Weights of a small GPT-style language model, trained from scratch on English Wikipedia.
Architecture: LayerNorm before each block, learned positions, tied embeddings.
Training: a variant of Muon for these matrices, 820M tokens, 6259 steps.
Each number is 128 + 24 x the weight over its row's rms, rounded and kept within 0 to 255. Layers, rows and columns count from 0. Numbers have three digits each. The size before them is the row's rms in percent of the matrix's.

# layer 10 MLP up, 1280x320, rms 0.0836, rows 261-347, columns 80-159
097:173108111104147127129108121147106111144135141120137108109091124230118134145124169060154117102118092121115115114124176124118135117106102111105135100133175094133162109094146105115090124141136098107147176094103120108153132105137114149144081130
103:150149107078145143159130165113155111090174116125113116129142111116161131176111102098151102160149150068135138120147174119106093136124126131121135158128097154167148178132114101135134111099148146120118125129103092165139122149074089128137146100
100:133123136095151107121127131159144136154107163115145114105154176132191077153176104110143116116123140148139171127146139103139093161136130124149120121119164107144089118130177140128177127111107129174143178130117087155148146125134107120136081121
094:161107149172099143124110128094122148130118173098136122121111148116217150146118117116144147157115146131126134169099147125144108164085146074111107127093154133145092154124128121144097107135110170135132154122115077140120148121108135131057157141
102:083114142138089123124150111078124135132196109186150120129161119134130127163131065142116134139125119096116123119166140114095124144158142128121122143145107077085111193130113135118108153115140086150108142127086117130134104137122110123104089128
101:130131143133125108166092111152093120148134092083106098098122143129122139070112135094154125146174151136113144124115132147174123114132130159158124126142099154124132136118158101106154128152134125145082165144151135132149144159108120098166124083
100:115106113145148134141133132127122137187107126139096084123092179155113164104148135109134125159114141107092110114110133121108100121126144106160143140121094122118129148108128137106120131118130122125094113152108114110116120149113141139123115152
101:123113129153150170110094152125186136144093127167121161147120138159115143106118121157073153119129100138161140135140115107163127133156156147135101161140104164081128113121062115131158153138114052097129109130108136120126128101144130119174154131
086:161123122136128184114143139129106105096116128101141089156102125151120111133162130112123096118127160128142089141121130132121162159142139087126137156159101085124087126102102136140157115161124058129105160154110167077106127132142154180124111157
098:122152118104155118153161147128121138111116111113105092190148121152119130147127145140118120133102137144097139119138122088148089115100105125125096151145068133136129153130139121136163165137141165142123095079126125148095142117121185174099140128
096:144146078114130138118158125146112161135110147134149120107147136155188083134092072110154150114097153101110141127163140149121078102125148146136102117127145107123131117131107128151094175119073180099067121122090111142132112139065084187129147124
104:128118106155136118119163125135145152134108106113099103134105098142108102110127167146178165115160173131110140144117119166111122159144149133130108119165132099131089136151085097235135090120132156100149126165066113107151135121117136174181161135
103:112124109123117119133130114091103135119137128135142115138133130132126109164106118084111116118125120187095119140115117119153101119125125126167125147103123110087084144090155109131114078115094137121141133097141151116127155131116076110108144132
101:120102104140113154125123140130085101143126150126147123081131161083119136151159124110148133090124168146159120143120131097110107135164153117145176148189094111116102152113107091112152130114146096116132110100154152110134151143085078118133146142
100:119199133099086104144129121135134103129124112075128066127099123148125134130123102126121087110139128111116137122085096136121151155161099156134115135156126111148125154102154158134102107159152069142119138111104129147143143137119128118156116133
105:145124144106112143157143119112146119104166087098127167145089110156111178151099084143118125119141125114138150093148142122166098117084157103124107105141125157116138143141137119099180149133112087112131147136128117131121151120138117145162138081
099:128140135160150176143080184146119118111084126138144138119127109170104184139146104129116137131154121104145130125143146134120137101122087118134096131142127119137127135143143127121124127119094115091108164122129123140146099140107167145132094159
099:143150134142120146144146123134122137137122145125117103140099150109133134146144077113172142131116149103127132116097138109080111140088114154074100140115087128128121137083192082140179175086142151121115118095124117159149160167114144137124118123
102:115138100126095109134108112115152143151170147113168149103085117153116135167154083105116096143140123134138131110111132153125098154145154130146126130102154128116128132129099120162138140099132145147138094133109143099116096150147144167133120122
101:154125129104150104172140098115130120090118136117110122158113089124216102146072163141144090140133108164151119074105132128140134120151123106139121177145072157127114127090149133138179129119123093144132134138135107143109142142154137127154119143
106:120184124121094143086157096162071130123124138083138110128141144138116119159142155122150127130113109107131133135089107181111136132105094098113153116138104148120129136152119091097101128128127091140105109140116130124118137111109105111144106151
100:152142141170101116111154130140154166096098097129103124116132109144123139140133171092112120158095090169120096101100120113108092179141125132146107087104099133145129102162131147125089139138112123099147128155132118163157133153073129150143104147
103:149134115083147123139107151135128137131143155170167142116134132157126146161163098119187121163129114103153153128140096136119074112121124139111163151138141128110142174107117128119127090102148116144107128112120095106090101148109127130173101051
101:132085106104128172145147089110078116126113110164116141107141123139109171127146129123134136139163092116066141088120152173154136103110167142155111098106125115147108164136093123110151116127136091071152207154152178161178151121153107169118119121
106:101124111126132154096134183097115194172139093127175145135093121136157135114102111141098119104124116083157118170098164125134088135128141105150127151136124181102150135119127147091080155120161165126134157123118120144112140095146160120128119113
099:133141091121156141136145100146138125166097132134090140122147159124135129103142062145108080115143137139153135075122134153137160147124151140087139163118127151134121154138150085103117144108161113096142132139143149112135089153146136129119099152
114:115133138128135140119152139110130104117101177099061125083095144102144155141157129172073108125171089084155099131122140134137133130132144078156098086136152134101140098102129108138155139162143141146116076142120086120138130114149098144146109128
098:180139091121117138107105172130092146127133100119152131085119115105183160127137124152147099115128144166147132089181139094107169134121161128134148102102157101095082148126137146118143127110128118140111112101070086097163154120108111160127127121
100:092100184135131142122114131130126146118130111139143092085097115119158146107121139092109142149139140094134102088122107171131142141160100086095139148141177103132144116128054092190140081139100120095099138133128121099139161132134139103188162132
092:148146135140130143098053090104127133157095163119106113189160123141126154164101101084135145117108114134120121136111114128076127154142109103168096116128127129082108093120120129120113135131092108161103147120128090143115097110114100115132138113
100:157150153132193104160130114125134119143112079108172121120099143119120090183102137092109126146100124082151103141120099123127165157170123126136120120120116143128120151112122147098058153117133114123122128137132149083147136117121108108099153130
097:148140147096118129185152138137114124145146114087099106142120137158093102134143131141143194150163090126074139105176153154169123166164184113102150158150088074093159150151130131140122115168136120166092127128070131145112144119127104170119155151
098:155152125142094152096127115092092118093132116144092094113150114131121157161125167102137150149143117120105121167123143139187110114148127122128103109128146143114083103154154161132132142128108114143144100106146143128101175189112112088147148143
101:134119070152143120087133122131075108141136153146160095139122133142142086144130129092149111112110111104145114102181112101182112118160130139086137118158090125162118146118130171070114096140128150074092099183151120074111143135152129146109133143
096:143116112143101112126111136176120185141102104104155163119152125115120101229141092127109125128172141128090128129088086124156176123090109108141134153174134100157138120143092092091128132131098111087130107106149065136148111108103100120130147090
096:174124127118102150133138164154130115174149067171167126137163094130145166154112140118107077100139134115096126119127128137128137117128160121140142141127134101120106115117114127153153146143124117174137147096107097124171112128064108115103125126
103:144043104106117121115105119150152133136131110121105119133139170165146174128159091157124112155136132157106133103140114094132139081085134123162127133146162096107129137117093151159133094118115113141153079126172132139098100106128032153135177143
100:092157138142130136107102098164124128111170117128175124162095103144153111122137138121090107123108127148125124151080163153133179137096171140132110122134118188112120112144158097167121109140153095122152150188120145114102097133147139131110114174
095:153123126091103154103140130157140121105103103149077137143123122143127128127114118118136117129146176129150152115109093149145115127173109114143145096124122085134111129135152178094153141088046117094128136145125138135108115106126127119151117122
092:151107103099076156137089148138117093123135159158150133134104137126132094155129124135090122097134126168080129089155131133149202121179069160155131108137127143076139138124108108123114135143093116130125129173113093157109093167138126138105099146
102:120080121177115103147133096114116083123148104169147168120127106070102158121071150134148143082126135178112124059106129118130116146141155096131106096141104119136080122132113127145077134130099108160102150124104159096124120126118154113098157142
100:114090130107079159157145128102122119112167114103122099091123116096147095146123126083121150109114121120147111139162162088120120112124111132141131100201141097108100153132128133125139119117121134127146151135161063088107143157163122135132149164
093:116150138110120140168147130136057197141145123099097166174108160147118157087148146122128113130089117121103107104092150166097146129144103150070103130074154138121112127112150099134142150138100097113136098128095138130085149132125109117127095110
101:150145121124131085099105141112174148134119117155144149143144130179153119130115131089153114117173096116144194135128144153137143068129123146145148136074077129134135120154149118086168128128141133139136089093096126120141095082154140127157151113
105:137122141120145173130134133130095123145161192059125089153141144135103083154117119161154160104160137117143157050154110129131153129169109114181161150119162117121118127151111170137141140112130131145144116174118127184095139100132124099104130107
097:130136115170135112110111158148114125126085138138109119145123172105124154107125149183120174127160112150114101152103134110119118116153129094125138130109108185103103129113148114103126130122121121166131115162096136150164119124088092148098155134
110:135116119111143138132123127123130165108117127130132111106168106134136120172129129149186113121137083150125121139125114097120121149115112149134130098129111105136145175111085106126137117139071114114130100099174126142100108141071144187096145082
106:139109160184107112126106073144110127080128129107159081121100129099118139116134135086121135136088132124136114129121162133140167145098144100149121086117146124136113149126095103100122133120131137133145100140125131147082094103132129156104172133
096:128130122156124113164138088112129099112168155125069113125104141144111132123143155135135108144118147166148092114163102132140182167096134103155134134140105102122140185110094128175145109117140113121135087166151136159156150134146148136137093151
092:127143156142128110138142170115138141134093118150120162185118118098166132146112112100099124156121096116114129137115137094133142109174133125138115145125129098176126153109140148146136130129158166169102146124130116160121137131138139121111138167
100:111133141120116098157138103105140143134204157121126121127092145131144117137144120100114138134128127147108141145109131103128138135154146102123149123145127127178131121142148113119143141146130124094155104079097105140165101101154137146125120094
104:082154117111134126164123123107103092131155185109136148123118131147132139082113144115144156162124144136150119102112147135144103118125139156160119106143136137133120173135115155157164083122146100120140119118088138116115163102117154122164107086
100:113137150117138146104126101117122132135125103110107116112124115100118152189114141121148122173106113155122118121124133129115125135129152133121137154100131080131117122112130152203113135140140173105123142109124128116129144131139145147091156161
100:179102067141137156106104104084110101118113122132127131098100131137122134122137144148111155063116107133130091146156104157148140169108128159111106145130143115141143164076132119137129143089119122112092125114098091105139126123106178138175159126
102:118175128111102121162139149152128142155118094135114174132107162120153155142122132108122102166151121129147123083140121143135111134111142158078118143139131120124084112131109157107163174104131135142147121119116139164133137097089128133130114157
103:102100121154093138114132108152100089178120126103117124133100133114144115138142131135141081108110129123147060108145181122125117078094128116088121144135119129129144181120124134156158111148156139107108105149144104134158153134156104105123119165
094:140138104150109156091102160173125117124183131136134134132139146146141149131098119127131124152087133130142086120152114142111223164103098160124174155139130118136165116100123155090132143127125091129055110132171151127104121110151134136092088104
105:123128099140079121103130121103117122170085153118104152123166116099120165134120120088144094125104110147102110115090137085116138152075108112111161101128106113147089144104161135119131132103073129122151123105114164147134103119135165136166174087
109:130215122116114091132108129119105147130120120126128123132098159201131142131127105133115119122168128106125128149133116120140150138164137114098117118139126137144170129131124097104132177130130169131102110120118112102123136090119118118218107152
102:087134119156170096143077128129128127135107131124144138114093150149111143121093090123082100129158137147099085116121127114143175114154119154134142135106115132127124149140132170089114126122112134133107120126133139151135115115142144139121146118
100:134129142137127118087083126144152113115114126093123151121103129118140179162145137138130127199147135128132109113074144142152144175128150134125175127123117110089120084111122063086157139130171140153120173120141143122140074087168103166156176120
096:098116109105123141130146131123131112168139104138123132132132216162112147134096125124154144110113152120137130148116112083133146104121139163161135116124148118157150157097111165149135182133133169140178115147132117108160160130173158146127150135
103:113131120080102134170112134109112125141106100167110076108153129184114144129115138072133153148170070109145137127156136138143123161103141121081114102128095094168158125093097124126105126124076142117104125113135145126156140137094151133114119117
106:089113121145159124114115181162089122158167141177085147150137145127145121153118142103128136130138129121136096151123117145165128124110126171132124164161109133082147115091102138122117096166148117131124136135132126150105079147108169138128136151
097:114142102135133126150079117081101152152154138159131078118144123164116148130117131136125122132133097122108123107154125134131188113121156132095118108144099142104131108152144117092140152167121166109139099127188113158156111133114115204141126167
096:141150122147138122136113119147087138106127094099122138151104167093156089092174133136118093163095134120146133138137155082119151108155079074132155157137089159113102123143091150105122152119135105126113131124137149133130100124152126137112122133
098:128169138118114113087107158140107134153126144127113116114127144111123102116140089172096126130151105121151119119097121076098114123123163127079136129152163172128134125060140088090161119140124143135154126116126129109161138109127140150143140165
106:148116143117084170108105160157155123163099133138124101113145136155118138161125138155113117148060110143119178067159158156118121151119122093107104150139129129168117088166129159123112102152111162150091137150118100130175131091110126155115190119
101:105166119128131172109101138120064103126139130171130142125141098148132148161130139127060124134093112108082133100173136161197146128117146145111108151112072142130143125144105138127173165149110165181136093145085112117174138133102100124120150128
099:127152170128104104206153145135148112095120108128132124169126100112130101122163114099153151159116128105151118149111170125092079154122138084111136114102085081102173129138134142117127077129146137114099127135156130110145149108150092154132127096
103:124153107132148176139108129140167131126139164114148169128119073114106124164100126120120128176152081147110102133083136119135132130117095144130097138155122135124144147101122103156172137127130166111133100113147157143100141125146127145126106135
103:156184139091127112136138115152121095124104133118106137174095153144109110175148153124150132175134139105137151171130131182125103160141129112122128162066137165121124154127135115151126046100119111099120140121140130122143129093109090174153162156
104:111107128104104150106125125130107155100160096127141120121153067086127112093136128109116149133126190152140130114117140165132113134146092142103121134109101113148133143108114135075144113140092115085133143109110122096146096094104105138094126156
091:155104086097163146105084147163158141163126130114160111142127154125132068139139112138095092169122097119099133103133115114125132149083124179155152129106153122131156154118101134122100147110054153147120144118107115156129152160121102180153155173
100:129080130115095115141104167092125160120108123150134083145174163147125130090141150158104160111155176165150166148127159142124115119113128154128113129122093130136092115135105134150092135126104091156131129117156152156110129105071128163105157108
095:106097145085131151150116153123108140135132115175154071111142111128138173147123147168136149140089144102094089105125122164115156131148147147100128152069104120122173124133108148197143146095135163120134106129123132093181136106085165111140134154
093:148143093121101147155102089127151112115158099120137156153149111084135156131117136153095143158167106124122113095104084182174157176109144115128157129160129085139130097111136121166143114164121111111103099122138154159123109130069160128147154118
094:108108138110149086161110104083089119122107130117147079142169134125140108132101140128157098136141149116122132132148064119125132121164153151063092175122129140146139116141132107121184190160126170164158113136165114138133099082095117114138158145
095:136107113106097119142130117141161114097163093080132148145100135136130138078123088080128169142084106125084101120114127093111143166128141130110148120119112122133083153130119152134142140124120144113132125113132118176099129103136142116120135149
103:113161129100146131136135103140134132091150122116069157130120203139125147112164147100149166101144095096117112135148136149084122142178102151165122136135141107163142130147142106156125144143132134118142125120112115128106121102148132117141100162
099:127147117102143078092132140128107129088096115108119177104127144175165125117117094115143172158131092118095142120138137126136147102110175159100129167133143143117149172139136087131137108142126151179156122129160074155146170159103133178098118107
099:120162124134144180139133111098140122148147067159155135157118101138175106123124073129112118149093117173157120123129122081184150106165143135118119074094111146118134162107099112141110160098126138136153090134132143124154125116112134132109157099
103:139128141180103115118102151111174139162118143148112147103146099148166116104078159128159128176162165168148142128101134117123152103144125134136110125154097111113121136136125105136172117093133133130115137168104119123116096143081070107203081127
102:111118157164116118102117146105130120151113109105107088135133135123133124119128105103142098108108145083147151114116093087146187154114112131151109130121171096126158126150106136137115134110090087127129124119161112122176109111119153121125120131
105:132118147132117135150142133119154065147140136162143094131136188137121169122120087123131145147133088137150087090132152158124150112109124100100128157134114108119118154137087134132110110136094104094120098119132102153164095101117133107153126195
109:125146142108149142082085150144135115064158142098144120131123134147159171140114142073128139079153173117126126107096101125143138128159153118146114122182130144124108120065129183145111125110110136145152125087129076109137098169119157141153097169
098:073134152159158150101138113126155118142107149102106139140128123142125167143083124116114205106129146132173080160125112105118146109119091073107167132130105125068094153138182147139115172134089093133177144101151163162103073070102165098125160153
# layer 10 MLP down (transposed), 1280x320, rms 0.0402, rows 261-346, columns 80-159
093:115147144168115113117138115134178132114155137116166112141125127115128142087116119188085155133142122088142117127116177138129114114121145114142104094145119148112123160104117143147146117130111141116134119162126125156132181108078147152090142108
113:104131148160107126144131140108146165133125168123147125131188153136138119130077121089135108114130122106153106126113113147115141106170169119082132095114109101052126129082122133096117121087150142157141162126139149163128106110111117176120119195
102:171112138126094109127148075100170110183122090125132100168108139130167126105150166106129130121167098108095144147170134132142131115162148124102113161118097144135168101065116128127131174152124139145135124104104142124152138123142173157147127128
085:124158099100160134130152123167155132146162125158108126100125141168132177141150159096128144164165093093124170128137087121134132123176148120124141099077124114148151094121086124089074150136117167154108126125091140110106103097138134154095130098
102:113120122135138120082137133109075135146094143114107149093147115115160101153176135109098107121153114128135149122157151114152115131135156170111137109179144129114179131124114120129098140117137087124176162099135123104177132137184133146097124154
092:129127146144093110143130104112154111158155135144134130140157105160138167095105104105147132113134140116128145129128162168088096064126126114130150132094143124122128118080121119123090100135109148155127142103177106095129135110137133135144133170
091:134098147131130143044122154127138140103116126130150149122146096139100130132156125117151099109161133116177130132158129126119153149074084166082142097136151135147139156148099124142119137124141117142133120092124082159129128134134077163125126129
103:151127102131134116165145134136138101165109148131133127102112154111130170151131127133141087120109119105112110135109173138164108166121117127136126105120098104131146163106181102140150099133118138115130083088131124149163140149133137150134160129
074:103166130067123115140124135132141132129136105104156153145191140120087111126141123107111099108115122146113136138127114129130156120092163103174112132127136152161112111084146142135118105122139161124151132103148110102178132093113151102148127118
094:150110116115112087108097116186142122112116139110153180095125123130156102134086101104141147123156134119155137096149127137137161128091143088114144131110121125132130122127125140084145119140107061159134122129147133187128114172122135124137170151
090:130076150137148127118070134131150097155127117099107183156085115129149157178107127071141137192153130177150128126132151122117142118153098093135118127128122116130147091142088109137118153145162141162139100111111160124120097112145174118133135123
104:173142095146131170118144076135154129175165132111130138162142123124120104116124111104111109132156117145129084120154125144132120156139113100114129149141127158125100168108166125163117162108152126163139119109149107098148133132132137139139098135
112:098163126124121123114139139113128117146123146097150185188142121110139111135152114094124121119140159164114136166173129193126096116104121165160111099136173143129112142124091159085131109133133133154121100169093132127187134130100131130152127128
097:144126130138145053129108172121142128094137139157107136100114172108114144095101150110172155094118127110109152065117128128140111153116092129113146107126114065111120140147146134117133125103108137127118107144143139101119147098174094137158125116
106:136092109173138145122136159093110135120149103139165142120130149116123126105105095155152143097192137198119127167154130146147125158122137141130112129104142170119139062078098134124155139133126171188171117082102124138095081075138076134148125140
112:121124130134067134137129141162117167165149126134125162145115152113113102151083155099126132150162155078069136155114154105152105124121142125102109131174105113127126145106149092157122134129111139132116165088132116147148144056183122122122130162
094:129085118084172181154141121150098115140157120125125156127145103119123116131135142173102124175124115135111104106146130122138174130119125137107126121154163121125156106111126171145128110122116082148138119167140104114134098172129103107121112168
097:154136140142106119138122108164132133135151124116135152129117147096153086096119174145118168092113112081115132088161135127134108153113095114153089150155115146125186144177117107138103162144131121108141173145125156162089160095108126095147110110
109:139153090114135105157143099174051154119141155127162136098157179151135165108145106114139086131159150102100127114151148141148146150148131172161099098193097117128121172131142145136125121116127131121130122159119132128152126138165132150157155095
100:147124107129119134099142143115138127164131127121124180137152117139097127082114146111120179143128133147119167156098117119137151140131079094085104083147176140080145156175132113108112148078147164121120139161153116172131150111106165084141103104
107:124081145138147112139137120170202150123132111140162157165147122123136145148129111148117130112128144132071159146104096114110105122099131147110125139152160159119181127108165136122078095124123159120121079095106139154137140137086058105104122100
096:116092136144151110158093174143145141144165128122082118155122202100169068137111119170153146127148130153104132157100127156104113106124134147100142124128130126093149126067123136115157117107114132143145138103164144116139110155123134133091127134
104:115168150120140146108097146120134106140130133091142157123186091136106088162110088130154131110154079154136087157147103144138142137095139116136140121163167110151141120151118129073125139151110181110090187148136129180140109162105151141103134143
099:115099151161147164129132155140171167121128133100141084130103120124103101124127165106131142134126088107149155149140154191104123122135130142092092163161108087122118143080141099096148126193088166115133125122094117139107132104146150090122094135
101:131105101140128138119117116155121130166133142144155087123126099087085128116108140131141141195112169136157157067143112104086107146112101126135110148112090124114117115108153134152142144105172137113137086139086117058110135165127113113158127133
098:125109132143127103123140133097071115093096147115138108135099130130139084127131148154152163118149144102108062180111113148157158107111086152150135125153122135106101162147114128122143117079114134105156089107115136108074091127115130109141117120
129:152153150185103164129105167169106113122111102140160100159155115147103105146151095127093137134148116105175130139152128147143149146124120101145137145151151143142116084134130129130142131140145130122080088148114091125105140146152185146144120151
099:132077127186149138089109130101103125087107171087107185150126120130105106102108143131088118142113137126119157118089150147114089124131140131104111137161114104102127137124129144066117132124152145101119139117125140110145096112160151111155181148
101:147133116096124134113141135089100123116129192118150156131132143144125131154133113127115178161153131145145120121121086105109147128092075123179123160081100084122150146138145122120120139111131114099100120154117148117148168104165115092102095130
085:122133109072134165141159160128141115128128122103169069116085120131122135134148133171142115158156144153161147141155132117153140145102124148110166092159132134164136150104139121118150095124195116135129107155152151123154143166138139108145113127
104:186110115151128160139149141120097108146109115117144096138142131175126145159129149151074137112113118113100096170142141124109082100131121128128129102096137114123102098089136105118153152092104152129102092112151084101123136104136098096140188109
091:070118134109194138090147141162120139099135122151118147094137165077159156132101124129091080129080162073111128147110149081084128108133156114115120131092092147117163128155133145131147114102120117166104153146135133098084194125147109077115141125
097:153126132115123096134127138151118111095121097132133144142091125154130131127119126163115125158091119134174133124151144141114144103143118130121122177158101188113150147133123114105137127096129149119179100143143177134082108089124112163136118124
110:144152129134074117110123091125077130153112149128146125078110099177130074165122105135110107095143131139093137133141123141118146135104129106117140077105141130107142165117142100130162144118167136136159122139099122181131094113131098114172149181
104:122162135123149126123094118111141100129133151167117083156163129142105184131132189081122108146126112129091103142157115074114125145135141140116111073128115116155129118110095088100142132136084129140136109139120112155134152133140127114140145136
096:095105129130120099154125104112164151083084138153116106106110131096130136174132186144123132153078113172122111083139104142116111132143098129124146117120107116157123105151178114124090081107120090142111100133131118110156144126147102129156143131
108:113115156116156124127146131139107083121149114122173187147142163165121118130099179133108143126097127073137082130117134175143157128142118103103171086148165084122143147141145116144174123138149120097136148120109126132144105115134151100113092117
102:131137139127197132149157149089122142137087134085095121132124145183109140127152100115120119129098131114137191099159116059115147104116138117104123135084143107142106124117115135068132130099127136137075120138121144157144111160109103111173131122
085:139107140123136127160116162168097133112126142138165101147127121126112155123134130147142130109111167150121081091141134088112129143134082139120074223141138142109095098096148112127085103139168101134119164130171103124160160147094112145125120125
091:130137129108101134111186137121131132117162105099115077121137158138103122160147119112142157127115135111160132154147139101119131156130104109152112119109116117161147141116152168144081135177111191124183157109121115091141106118123100123115098101
092:118155149112090123149159110120110098118086132118110071172109157077145149092144143151121110168141167143139134144156155098122168104106112105134120127129122135091175130130115136091178139152124088143149094093151109160088103137133144133148093116
090:169163174135127151108150118125134125107080115135110117114139102134140101147136100088115162135127100140143186107133141123155155050138141126143148132133090137103199122135127154127111123135175124141110167117142131113169128141083103086135130092
098:112168130141105131138087120139172148105087129097148087145155160136096118090090152132110127119135125120121125114178150128142132137124141132148129137157142126093155130109101129122133116130131163160108155155114113161111114138143145145116161147
097:113172139112112111137154141151136070107151140151192125163185101112095118121067125150109112164112127131111123102102143133157114136120129108101147154155174115107107110139119126139071120097129132173098136099159118164131128116097110083117137153
104:108118152144054119134116104132124124124089114102117134152140148141161152106136107115147113141093089146140092086111138092090110123122102086135110148129135120132165114114138117108142142100112165146100187106124119089137141139102121109125132175
100:085144122138128126129102110139106103073122118120119092131150130118182109143142112094097062174135135172136103090142132128166120170114152103163160093122068131131131132131115164099151086113125145100133132083077168112113136107127115088116113100
106:109159153073100197083185119148132124130116137160124126102116135116117121093129077138117098141152148139142132139153171132105130115122099102169126112183151154145123127115141162096117106141144127136117135139147137112130158108105159130120155127
115:072148106158110128108168084123173127113149086156088082121130133119153147111131140115152175132117098124118108089123116160131111165133123138160065148134127112154120103098127147116108187121111151111142137116128141130133133141135129107137118135
098:077133067121135166126140159111154167121184139143111143128141106139123140155139090097117127131084103153145151138185151109109122153138120126142112136105163169140167151169144111153075156111086138121081103085132149113104153164112156098104118139
096:133140085137116103109131095144114139125093115112119142167151152077156112116114112135129112128135133108172133144143108157127158167108116129122126116122158118103145114149180130140155137098138129113140126137169123103122131051142134126102110122
105:129106127097118146138149142112102112131145115108139100143146113144164158103099129201095163159143123120155113097119124103086137134140130158106145110117087110145088127125111131136083178123111175157150131158142135098158148115130107075106124163
103:180083112168147090094158151135121114160139100164109092135135132155102108126109191117127098114126138096111129140160128135133125088131101101111142125105106160085097169106147142125120134121130152092114074141118140096117153170106147198171142115
091:140135103159108123151127135101160153092153126116144151120113139128159149134141162144099138174149127109138079139140140153116146132133146103140139107111143147109129133127113094068136092137135146133169162162107106085121133109124188134124159150
098:124082177106161125105141168149134070135102205114130114109150104079122149127153122119155158138129120129114068114171170126148139135113095144124110127167109156122124080125125113120119114164109144130111091136164065126140148086137127121124066142
092:154075167110123136123146109103150132124112129124155094140146147121154118105147123098131115064122115166134134123100161140124141159165158075086106148150143146168119114108093087142113118158139111125138182110109186113128146135124135126105101135
101:099158137121208085143128154176088141146099152137106119144121117105140188097106154141127178097128116172123095121121103145144153133177089141156132124164109112189141147128111077131140111128130136149127130115104146117126152143140134116096098092
085:154114133111109108145147081145157170122135120131080146131140154173089154128128135151127162140161164117127098098146140155134082091107143130131044128089097083141102099140130114189127157135126146138156139102145135090156181110072111118100120103
109:093162172136134112095134148114132130134159125114135110127162122113125141110152110095126101127140111116116121155169173108136150089143120093146147126105138116116136118144112119155111141138102088126152119117109117126119098110091091103170162141
106:084124112135180128132142133134118140145134138188176140098100146146163135126117159130138122126137113126153174115111088140097161111202141151155112140083112139096107111123105165126153100134147114120121110154125147154128161143151143122150159129
108:097151110132130101161159120118115088188124112099142101110104106139102162141147147141149144162156133129127125112112148140127120185113092085166118177130130138136168121112164170162104201173112113110123156153140101136138142124105137135120118166
102:179116127167132108133120115150108158094097145174088140112137139172102143136130143104107181135116133155102129144126120126104108131123100174152113113137110161107136152125134134147170128096139109120121142131174107117110135111119133121150147139
093:152142150133107131094118115162119184083120136146140104120123110133097138128118137140129104131093096159091145108146098101156148135131094110148084138129134153138118159163119142125116151117103136111154131170112156137108127151154127122115129134
096:121127082146096116144160123107190110111095114158146140180121118119155142155101114126109170105108122128102141120130134107154129097141118134118138132153121126125113117146143137144163089086099103112091112040094155107155134124161151171117112126
104:154097138113101124103152158153101135139110129159114090118155098124121081137169095106122099145105142142143140127114126107136099109099108131126127134109131139137152101122128127151073143127121097106106146112137143126149117127115165092136158154
089:141177135086105144130112154174110147122135134150129091118128103129128189128091088089119096106126145139158160124119149170143102136161134162106107177188152134153129153088104107127125094097108113189089120072112111114112120105101159132155137127
093:119098110134136128144110128155083130146111180153120133100123114159110123118111150167133134148152116106128138134116123130141141134118157142131142144144160113095133125101140111123149111124120110132150124135075161121123152141120158132164150051
095:128171095114164108131122070122115097154154120150106191116091103100121135142128119106150143169096165093137157089160158172083168126126096139105139132115111114172152163135132088072111135169069103141121151134139117138120098126130156113132117172
102:171112131149152153163101103118158114074131143103098094196110149107179128087125113115139135140136138085144148108147134115167132107129147128147163117153118136139125119110124129153114077129127136140127119122163122070141141158124082106089120132
102:138111142140148106126139150128123150109132109143168141159130126087166139151114146098143123125132135118127116172129139092107170179120124152105128075138152146171127147146140151132136129130144128097162174132116127146058148178106106084155120133
111:105125097127112129153118163150076128153145130130155138110144160151153111190163123140123105101132103122119115139111134130053134109139136139159122094159146154162123132179122124142100181148115121123115145143109149157127176158157147079089121152
110:126119127060146129163140108111101140112141141113143117165149085143106097114136160096122170097179127147178115135087126150161139127083096148118146110146128115142107174119187121106100096085151133101073160136127137114127125146130128103158120158
101:120116134118115184122130143123138115117145138116157135112163124133141118105123133156039127117111134136115108108102134114151112126096084122125158180136091120127136157153108190123132159130161132124118126100099171153168151113169133094084121106
103:154103124158161146115118126147153112161148118133112112184117109132139196126131158143123095108079089171130109136127134154129130084158134138120109111129095132099067095102185102165095072169134123126161143124153138128184156127082138111109172135
086:134144145088116140111101126119141120116170118121109086098132114113125157130137120123163145088115118141168108174092142172137125157148117120129101104155118158137156136133139169125121082160124152126126160145134120092162092143146109141134136111
094:114099131136111106121105150151111165088144145115127120127124143164147129122093111148126102124129118093096138129108125118136135127176099136118126114145133139189119153126158112119139120137135105115115111144141136095110142123172134108144085119
092:127188101111133144105130124148152130164110136141135068136131083145153137117134076126109102136130151176127175133148119123105119153146070118097178160109175108135130140143151111157136120108117122108162127110096079148119078147132100124093132100
096:107131119118128100095154154180119124124137124170087081151134111103134142103184131089109090123122147119121118145120150117134127102138117130098107135081193135161147160140095122147119132142144121116139159090148115163160132125109136145140117118
092:154106074114104072133119112110143113163129116148121187124091142128137182124088119082124136138154125109157133147083081083101098113095100104129132124164173127149151088142139105103090110109134138124127118147125175142141134114119107114092099117
096:129138099141114115147116114138128115116124123119099150114126132119096108114110130096133099110149155137132100133099137143076131137082121127120158138144115109146148144118187109126135118143092092139159147148097135143090109080152129132105170179
097:130129127099185126135129093131097203122120112107096138112138115129120132133127150123153109124141088135153132154125120130128114090135138129136154105173186141132112122144132126120164121147157102137096137115161153140109178128160137065138162116
104:162146094151126151145098129141151122133110078101152146107129092150127130125129132102124141089121125136122168117133154096126158083137162133199112131153165129111140122150140089121138174113108163104149132119130118083140136092093129154125141123
096:108100136144140117130123100175103138120132118140132092118092139103093118157139140144112169141147125129142119103084150181111157130131109134110123134129163148136123085135130107094156134135148100152149132111084155123128142114132136110125150141
108:176123127107117126122104139175077161152123152136162123129134152145119125166148161146130126171099128109148114087094116138131150153115138134123128143092059148119178136119105151115147092113144153138085125120149107137096131151138171143121150172
102:140139126117123113123119105173103097111153128165141133108099096122112139134167140080132120137119158093110160101148174148115125120155117143104174178119062103132196114092149140097126131112149103131092125141063118140137134137122115068122119098
109:118114129134154140134135148128150127167106141133101138164129136147149144119163157134138155106136144108141117134122128080140120111076100106143096152149108122132169140107125132100150165113176130158156131075116135093096139120126142101125126106
114:125128120178118102119109085078134138201140148160158128119166122096080105133187118154132181152155099145138128085144106141124148133108103159103147166154110114117139134124124160139150119089122110086156142179183147111108132122120141123147155144